config = dict(
    num_attention_heads=4,
    intermediate_size=1024,
    norm_place='pre',
    init='uniform',
    init_std_qkv=0.0162,
    init_std_down=0.00159,
    beta1=0.9,
    lr_head=0.00693,
    schedule='cos',
    batch_tokens=[16384, 32768, 65536],
    max_steps=15915,
    dataset='wikipedia_en',
)
Each number is 128 + 32 x the weight over its row's rms, rounded and kept within 0 to 255. Layers, rows and columns count from 0. Numbers have three digits each. The size before them is the row's rms in percent of the matrix's.

# layer 6 MLP down, 256x1024, rms 0.0368, rows 51-101, columns 896-1023
098:121142121132126072106137149126119170118142094127147142106145128158173073104203131123131130068076055148148094126212102149124149188132125076129138082158178138148152127102125126140103141098089123087093115133127126106107128161145096133118129129149114129120139067135164159189102127209125129104078121048134056109130131110126052085105133130094107158114126137059064106072130096128167132142135
100:128185115115139108149111123141113171096175082139075092084139125104148204141187124139069143191165201048141083106145109093077103148163127143129087118136085118099075128123128127079138135096142160142084139111125138171138127092136112076127130107155210127137109089134093076066090127118154126110083111162116075135128140091131095101114130129099153182197102120185099080169131147141102092143124
092:146194138139131146127134110120099198114125104103087075166141128165175095105030133124167140141177134137136122113140139153187073171121129102126177205092211128126099123145135129131107147131160092143179194163130157141051135144112127098095150115145078127091128141118098156059160132160149132108158076144156134119137168130132107000105144127130079124155137101122169183106126117192143102143120
103:150072096111120147119150120110056128121088122088209137179116129116120140143112119157118119133171145160172178141113156132157121119163128171131163069156117196159138122076131125161186095149122106142108192138128081132150130160113109124136142104144169127164114159141103157137118126119109126143109090137132131134133205115126118123089128128105091202110125068126100124143122081120155191136120
100:125154148144134097117149139097095113097168113103178117185125130121192112118138129163113142154141069137175145111113076170148132109147132189130172147086171102114077129167132126122162117131152176131087162163128105136201131107131129120161119119071127130111158102133108068161154130111198125179126193155133145120123114159131171042208136128072152081158120197137048142082133208062177151145129
104:143117129118128101129119117156118160078085153111123146156156128091140164110180134113126155124154160091124138137159093156187040139123126113130090083092120149210124128132125124174162141139179070107142188173129127138086137082122049137160127117128117126142140116162184170140139127116067126071151098119130144128127160172129126095139149130113159128027119151210180177159128150113154101138126
102:147124127118134079128175141093128114121121138147086098101130129095103101193139138155082135102212120108198056147166148091087132079064132089126108066079069125156139130125126127147054122147150112190228111085124148143124126153133126159105107139141160127150124026121140097145180131094097129114134079147127144121126161159126146099083148125124111150136132108117103140097129197127180168121128
099:169069103161129099143125132150159075129129151159116182095157128140199102079170131169122138082060080164197136144131109148107101072149130119130114124082107120100082124140134125133184147171077067066103080104122139130210124081111148115100196134102083127150127141143099144102103128101116126222133100193136182128130116091126102121134126130083142150114128176082152115178126110107224158135130
103:114081124123130093066124143142107138131104146135181096123086125128162093108131120110150136097099129116149148128142108068114081129202127085128157137111097128105121126206131127151128149125145176145094168113122086150050129119135109107133179122100121130135148118071173080172161129163084125104101134116117104136131163101131101104070102128105131145135112088177086129093129153084153143134123
102:180125151077124170139129115147166108139120108142119061103104128080110191181095130145145141158083083174151210149091126131116140096130130154130126127126093099119092132126131130135114132201157143087133140198135118133157125145127125118129122127119036128104114097156176103152143133127089128063126129125137163131125188147126103022155111125120101080101166056123082217145126141128130225127128
097:072084136198133105133147097122162069090134189111156093076092128101117125176186131146139120126136099145129102113085117134102165128121126094131149158102145153107154125129128125134096132112092094084098107143129144155144126122136110113137119144093158128094153121141123000103124125118134124061049048132134118126130101122129163165136119130159165135125132158181185149102130131171134178123132
102:095155103133129125145123118094093115104155155138143157148144131169046062135077119103125105096070101128143210141077126150198147134159132138128104087154166108136147128096126121148140123141110106155132123173128114120255131107117062130114099124069085128171117122142074189153154134176145128190097140151140179128131102112129134132119143128098167120211147062193127111160127125157177172139124
100:110129108171129154135101148190121214166084224120150159125112131097120132153093124109080120133177167139161174133119167106091132141155128134125196161117118126110113133126126128154113131105116092131145098056130146117199127104149072095090151133191148128185115076141171084135112124147155125141116155118114129133129081146126179137192130126110120180130120255116153098147130157059125117130131
102:143116134122128129147123110172187093143091080150150051159194126154130141149005134132126137144072119184114138137124144119178181115153128103129112214066100121136130127108130127156111121126097091130138227062128134097135132138107149103143162120144064130086093087133147132125179129114167129105140143145110094119129067091124131122128124129129132097125153112142116143109128088101174107126126
098:146140108162119168068104149099093104157108129098141132160137128161152080140124123108164100105127072130235141142161139113125141111085129178128146083097128139091104123102130130148140139172104126118146182184130118116205127128107126158077118133119161130121158097132090153091141128097197128125148058128128116125127123078126142121074119127111140144155164046058187155135132140222101136131134
100:118155135119115107078154150189079176139141165121141077156129130178139122108113131091111143071125145189133197122111135150144122142129130160131168166130086120112145128151129128113101129121101166095100143138131098166110127099136120094122135132114043128112153085140103107082150129086073130123113096156146155121128163129129157158118123125131150176125132161096168100085126055147188174152129
101:083173090172121160129092148144105165067139122140112187085119131069112122108097126117147126152192125082130125144140173111114187107210125138132168176129113057151128126097125128098117144196131052168214107185127082131077113108115078125142170131091190128113109112104138107103116131127118126184140096184140154134124158102128144069187140133159143115104134163107151103150130136108092092118124
094:099179139105124100196109103161148134064145136065190108086135126030108103104146130115131109183120084162136176104113074144137139170151128104128111154159194098093105129137131129101109154136102127075137117099126082091128127116126089130200126110148098129107146138096084108094143126111160123249115216100114137115127122140126064154079078129147151213156101149147127163165130109144087174132122
097:136160115078130160070150113114113169152161147151161114112126128125148125145112126119124125121188000104101143143061146148125126202123126111127085155139123132109063128152127126121145126119123206123077084190132101140136123107122122107097083112153132127064083137125161091200105124087143128151082120224122104126129187118126151127095111127145112120107152086108170046098127118157238176136131
094:134147123118130191098140141133099107131130105122131124081102131149118106106140125145088127134121078109090114120129054138039138020113130161126140087158117169051131127146131131154120140096119195112088162158127122144157124114143121140106106107086125127135102162163155134131166128128074129121085056160133226128121121136125160163131123130117133198120122088154169214125123180133082113134126
102:179157115124124161083128120150175085158148095151054145130143127109167137102146129157142102113106162119114185148129130081129128164174126076123152087127146117123133129132128126119077124132155066139078122103131112145104131128147223151124118121131085126120149100128142088147145132097084128161163006036137094132127116192132178183133122125145137218134121135112106159123129172189141049124133
102:135143116131121142117120163028157087148207082112145179150101127102151090196161133126094155121203147064144150120103109143149173109170129106124082149109171159083111131179125129142117129091079200127158183108126119091149139120102128135165140113129109126180136195130157193124057127193080128131164096117142085119134162118128127152156127129179118102148120134119146091136126179135183181120133
102:126172119155124123196141113151184175082116216106140121147130128170135167121146121119155123107096187092189162138164123155121133058179127140132135151193035119119105128192124130115035116148119157150077133160128130126081131172141190132144133136127142127128140172154097073099109127131102130114133086100123121123121154164124121134154122126149075146113136177181155109118127072253108129120129
097:168114148148124146124138131099219215125074121125118162155128127083122144189168118114134117173157145130149169125127100098107175131111129124128081147074155181134151125132120130102212131129118146141130090136125089120174124134118080148075109132112102128085133088102099163107061127123102127096110125086123183135122115216124100133147150128145106148099110186121133128103131130124207127124129
099:069113114116125108103172153123083162132109132113127158108149126137063165113095132132135118128112140112164206114134188121110104108132128123132165067192071193081164130126130129094067122109150095119133078166125142121085131178123093109126113143146150128085109125107145102059119132143060133149081120096115093120123215091124140118086118126090196110125125168119119150174131149187052115149131
096:114172109131116125162104153133114193130126119127160070188120127113131136094068128093115145137163126132135169152160116117057115108178126132129122068151110070060135127156126131123198141102145106162119164122128083116172125149108234137131094098111107128135114187130078163091079129145199126167120140136134101134136110122130077075084161130156111097216129072185150087136126115056127038102128
101:124151087121132141175129154155161148132141119156122094076151130049123100128142129166158121132132070139149172115163100111149106127109128117127108140175137074050146135116128128130100121110105149048106184153124128106103129112162046138169102146143144129111151097172134092172141132137146127210198129106109073124129146103132167093106157127180119140118132117102092110147131082068081153121129
100:092103126151128076158147143129121178167130154088060121145164127082172088120145125080114142085097102115186173111133126133129145131167126180131192123109139154120154125091121131122205120117103123150136136158121134105134121144099085105173132143109136126204094174098156134132255129113170128096115107116115191125130076158128134143160115127128152173097161124168147107168129094081180116131126
099:088169127070125141140083133111197128097121150124194117147149130186083079079122121135100126177187167181141176119128178144129113150120127152127165143151098135119116128103124125106177130120152132129152096123126082189214130132138140163140100134143125128110126140116093151083158127183114124098134172106137076120126127167131133207092085124126103014121144119145178170099128086120136167135124
098:133095149167127092188100124087107169193102082147113194129109126087146083212156126143135113123128158075088109149073126079109136154152126117134162116158096140117087129147127125151073095124147119065109146135122087101173129110153121167060091095071079127149116139090160147165115132124137123155085147208120180130124144127131115134106149130107149103143132091184109139178128115172115128125126
097:134128117143126127141127137103077089127108134090098100115128129144089184181153128118134114196101146119124086144124176132128131133139127072126173163110132172143166127166127133114110115132138094161158099150123081123197129104110182117147121134088182128139115195101197144092085124105160127220075131144115180136122156071128156111127166128085150168080116114095163184214129129205107174129128
096:088170135086132138124116094071126154084109140092154118098147130160175142113172128120097137161124127142131188121114152136125180120114128172133096148101097128093093130186122129101114113140170081180131133109117142083078129139135208172184130116160160129190142079096111157077146130139074126179147126067132042126126151097127185206160109132161095124112123157067125228130127205162151132137127
100:182131116151123083120134142143111151184109091139227145086111131183084056089145127157148129119129074168171130147124111153160160113158131166130091166094114114167139131093127132137135139124140079154134124090128102116138112146112122140105153104061138127112134104124137135097130129181154128064133095198134097134124149057126093105176091128110113118179133135141082144109128147077195123120129
102:139083147139130145081148118092182185141153127123126089091134125216125083096059130118152130127131107129198128129125123111124092171049131101130125098090096151066061129135127128127084144126085095084175101137125112089170134112136159134070117144108152126144137102124079143094121135124127122095120141100118076120127108079134138140159150126170130097142087092121102124082129183205072092133124
101:120103139140132136162150121070129126118133155123155141130187129127127149029138135124139129076141116058134039119082095082121139173168130143128183171109140139128134125133131128138108127134163145114215138017128128179104137145149112093156131133063201128104134121096114126081163126096175129082153153137120100131133094140129105182090129127161115088075116160149081177110128164110125140126128
101:095103076048127115175133109079144148171137167158096108214076128181085167098208125112150120093095115184098056121130140096155121087174129181125081175113144174080168129103122136144172120087089098130162024078131135141110126146131175133165154148172080128143112142176163149155169127130099128121081079116125090115126152163132134134084119125120123171055122020131183114116126071198145189116121
101:149189137133140116174163127146142136106130194131066189153138131115127143126151136142106136087062108035155053121148095167100102137112125136129141134147068132108136130124129131150086142163170140083130140084131104157147133094122159148120090129103142128136113169155098089105105127080112128102093083116101161135130127150130135060067117124121087077180156100165126150111128125098205139132132
100:170137122066120185177142100100126091124099102151156096120120132134082141169129132124144111106153002118145137161155129146123139158192128109129023209171144138077092127174127129137113113127093113106146139094130137161089125079142177146157118139117189129203125145103145146126120127085122124175152152135110087127124174160123101100173123128162144165182114186171114176101130101173125068125124
105:071132133146125140189175097059109163183111046140154177150138131160162142114092128135075127127206094063136135128145117083115173104071128117126144110061093091047150130157128130121138118106111077099176119139132083155144121138154120149134120138111073128141143164100100193147217130054210127125125084161138134130122130135122172155096105126142170046170125148125125140178125120094094123138126
103:158194110138121128038109152154164172144157045114110141085117129107131138173104120153130113103098127123098064144125125135121125129086130132127148088202110090158103126181131124114068167128083154078113126138124122133126134185136152079131129129118134129111136095098173175011101126165145125196111112128108139130127137110127144094150139129118137074113114109195096158122124097120061085140127
106:122144158120127170104124109157171225130074134082124106141114127175122084110172123094126087148104154178170169137143136157189133161178126157129163078149061091066070132122120128112158084175119205112155197109128095134171129119133123114207130130134139128160132186108121140057121132123088129101131149124125137118124167117129119057121067129147094106156110195147162171118128064148088087148130
103:073146134138125138129121105063162121150131102133219115154152127184083161117094131127098153139109151122150080108137100106096132067145127171131118133153132184113085131161128132113102133118137099132095108132130089150063129112108072102151099104153088127107132129129099127099074130109109125127115212192124094131125076110126102042110064127139115053107115062129031134150126132124124131125126
100:220160156129131152155171087090157126123134129103093156141111127077164120092082131129110117100146182114144149096131190134088113115153129133131181160072146190163154127112126128094134112156115147095142063107128138095130126129132069113153127123172198128112112137069113137132146127095065126061147194098109122119129125106125116131083140127068133154095161119209152112125130121094126149122126
096:070146128145122116137139156138153119138134071105134156134152128189084171092180116128124127129107131047101135134101140113112106116187124104129146146184140133177172128147123129118111113131145166115118173140125133116043127148130154102172150148083168127185134078095069164102164127101144125082085168077134153129117152151129105176161107125084153161100114252163110130106124065060186137151122
098:144121140145126142068119114091097113088119107096082112117118128183185155165226132145143127092059068137174122120098107108098096140161128103126129169101080127159143130124130130138167113088128154135229147089127152125119126103123107125129114145106131127107186119097154173129095133079202127114178153015145206142127089115121124180160136126112124117151094145089167037142123129187133069114133
106:101150109122124165135134127158134098129085184134096172052147128093090156098041125116161152107184113167186080113125136157087115101174126036129054089068069154090140126188130128123065170190211100136092128174126150186087129123141051171133115116154107128082132145143180124134128129235089126146151074106142056122128118136128135089164112127158124161150113115163112118137129145148094187130130
111:118135136136123122114124119159167074096103113132169122114103127101135098114112122146127120134213201085133136118160096164213106146196132129129123125152130127159125130124127124120102115177128169157149127077121158171094120074123188120143130139095102127110144131176118108085120128105083125093114098192100161135126091103126150197139114129101120141149095117164105101134134198218180142147122
098:090188097099128093121136109133134108104091178134183133105141130139139140135163127126136107105166133111226203150105181106152148096112132067124166142117111128139134124171126128103124100145104119121113201120127123130173137106151183118118120128133167130127134094144167206173160126071128127138122174184132077108130144090132143000162120124088114054096116130100134206123125165163045150143133
098:078157152087124042133156107107053157178110143126145119168120131102069158088144125166171114111094129146190143124201176148056159114222127083129165173182162155117170130163124129116131108102119124113127092161126149103183134139113147125105154124120116128081091153142200114131161131125133128104161151129125111122131145111132114116073157128096154136107115152111068145096128165101127160120128
099:115101171141126153150131133118151106114255174141141115136108128080138135057123130163174105184168143087111073129133118099187186105154129143127094140166134054187062127114129128106148154169124058125176152112130095129113127209140129078138110137092137128123129130166099143136136132099121126171132149178125140124127101071127167117200152125154104130148149178114165218115132127194196127118124
104:102111111153131100208087170172168122068118126115137143093129132134118158106101130085129118122199165131132177150128119140116035152131128125126173156087158162136217126113123126115166103102102034129149201147133151170152121147135088119104142122143153129116150200121176113141146126056160123133161137173116151129126162189128125195224103126113161121038153136098128114152129141142090144129125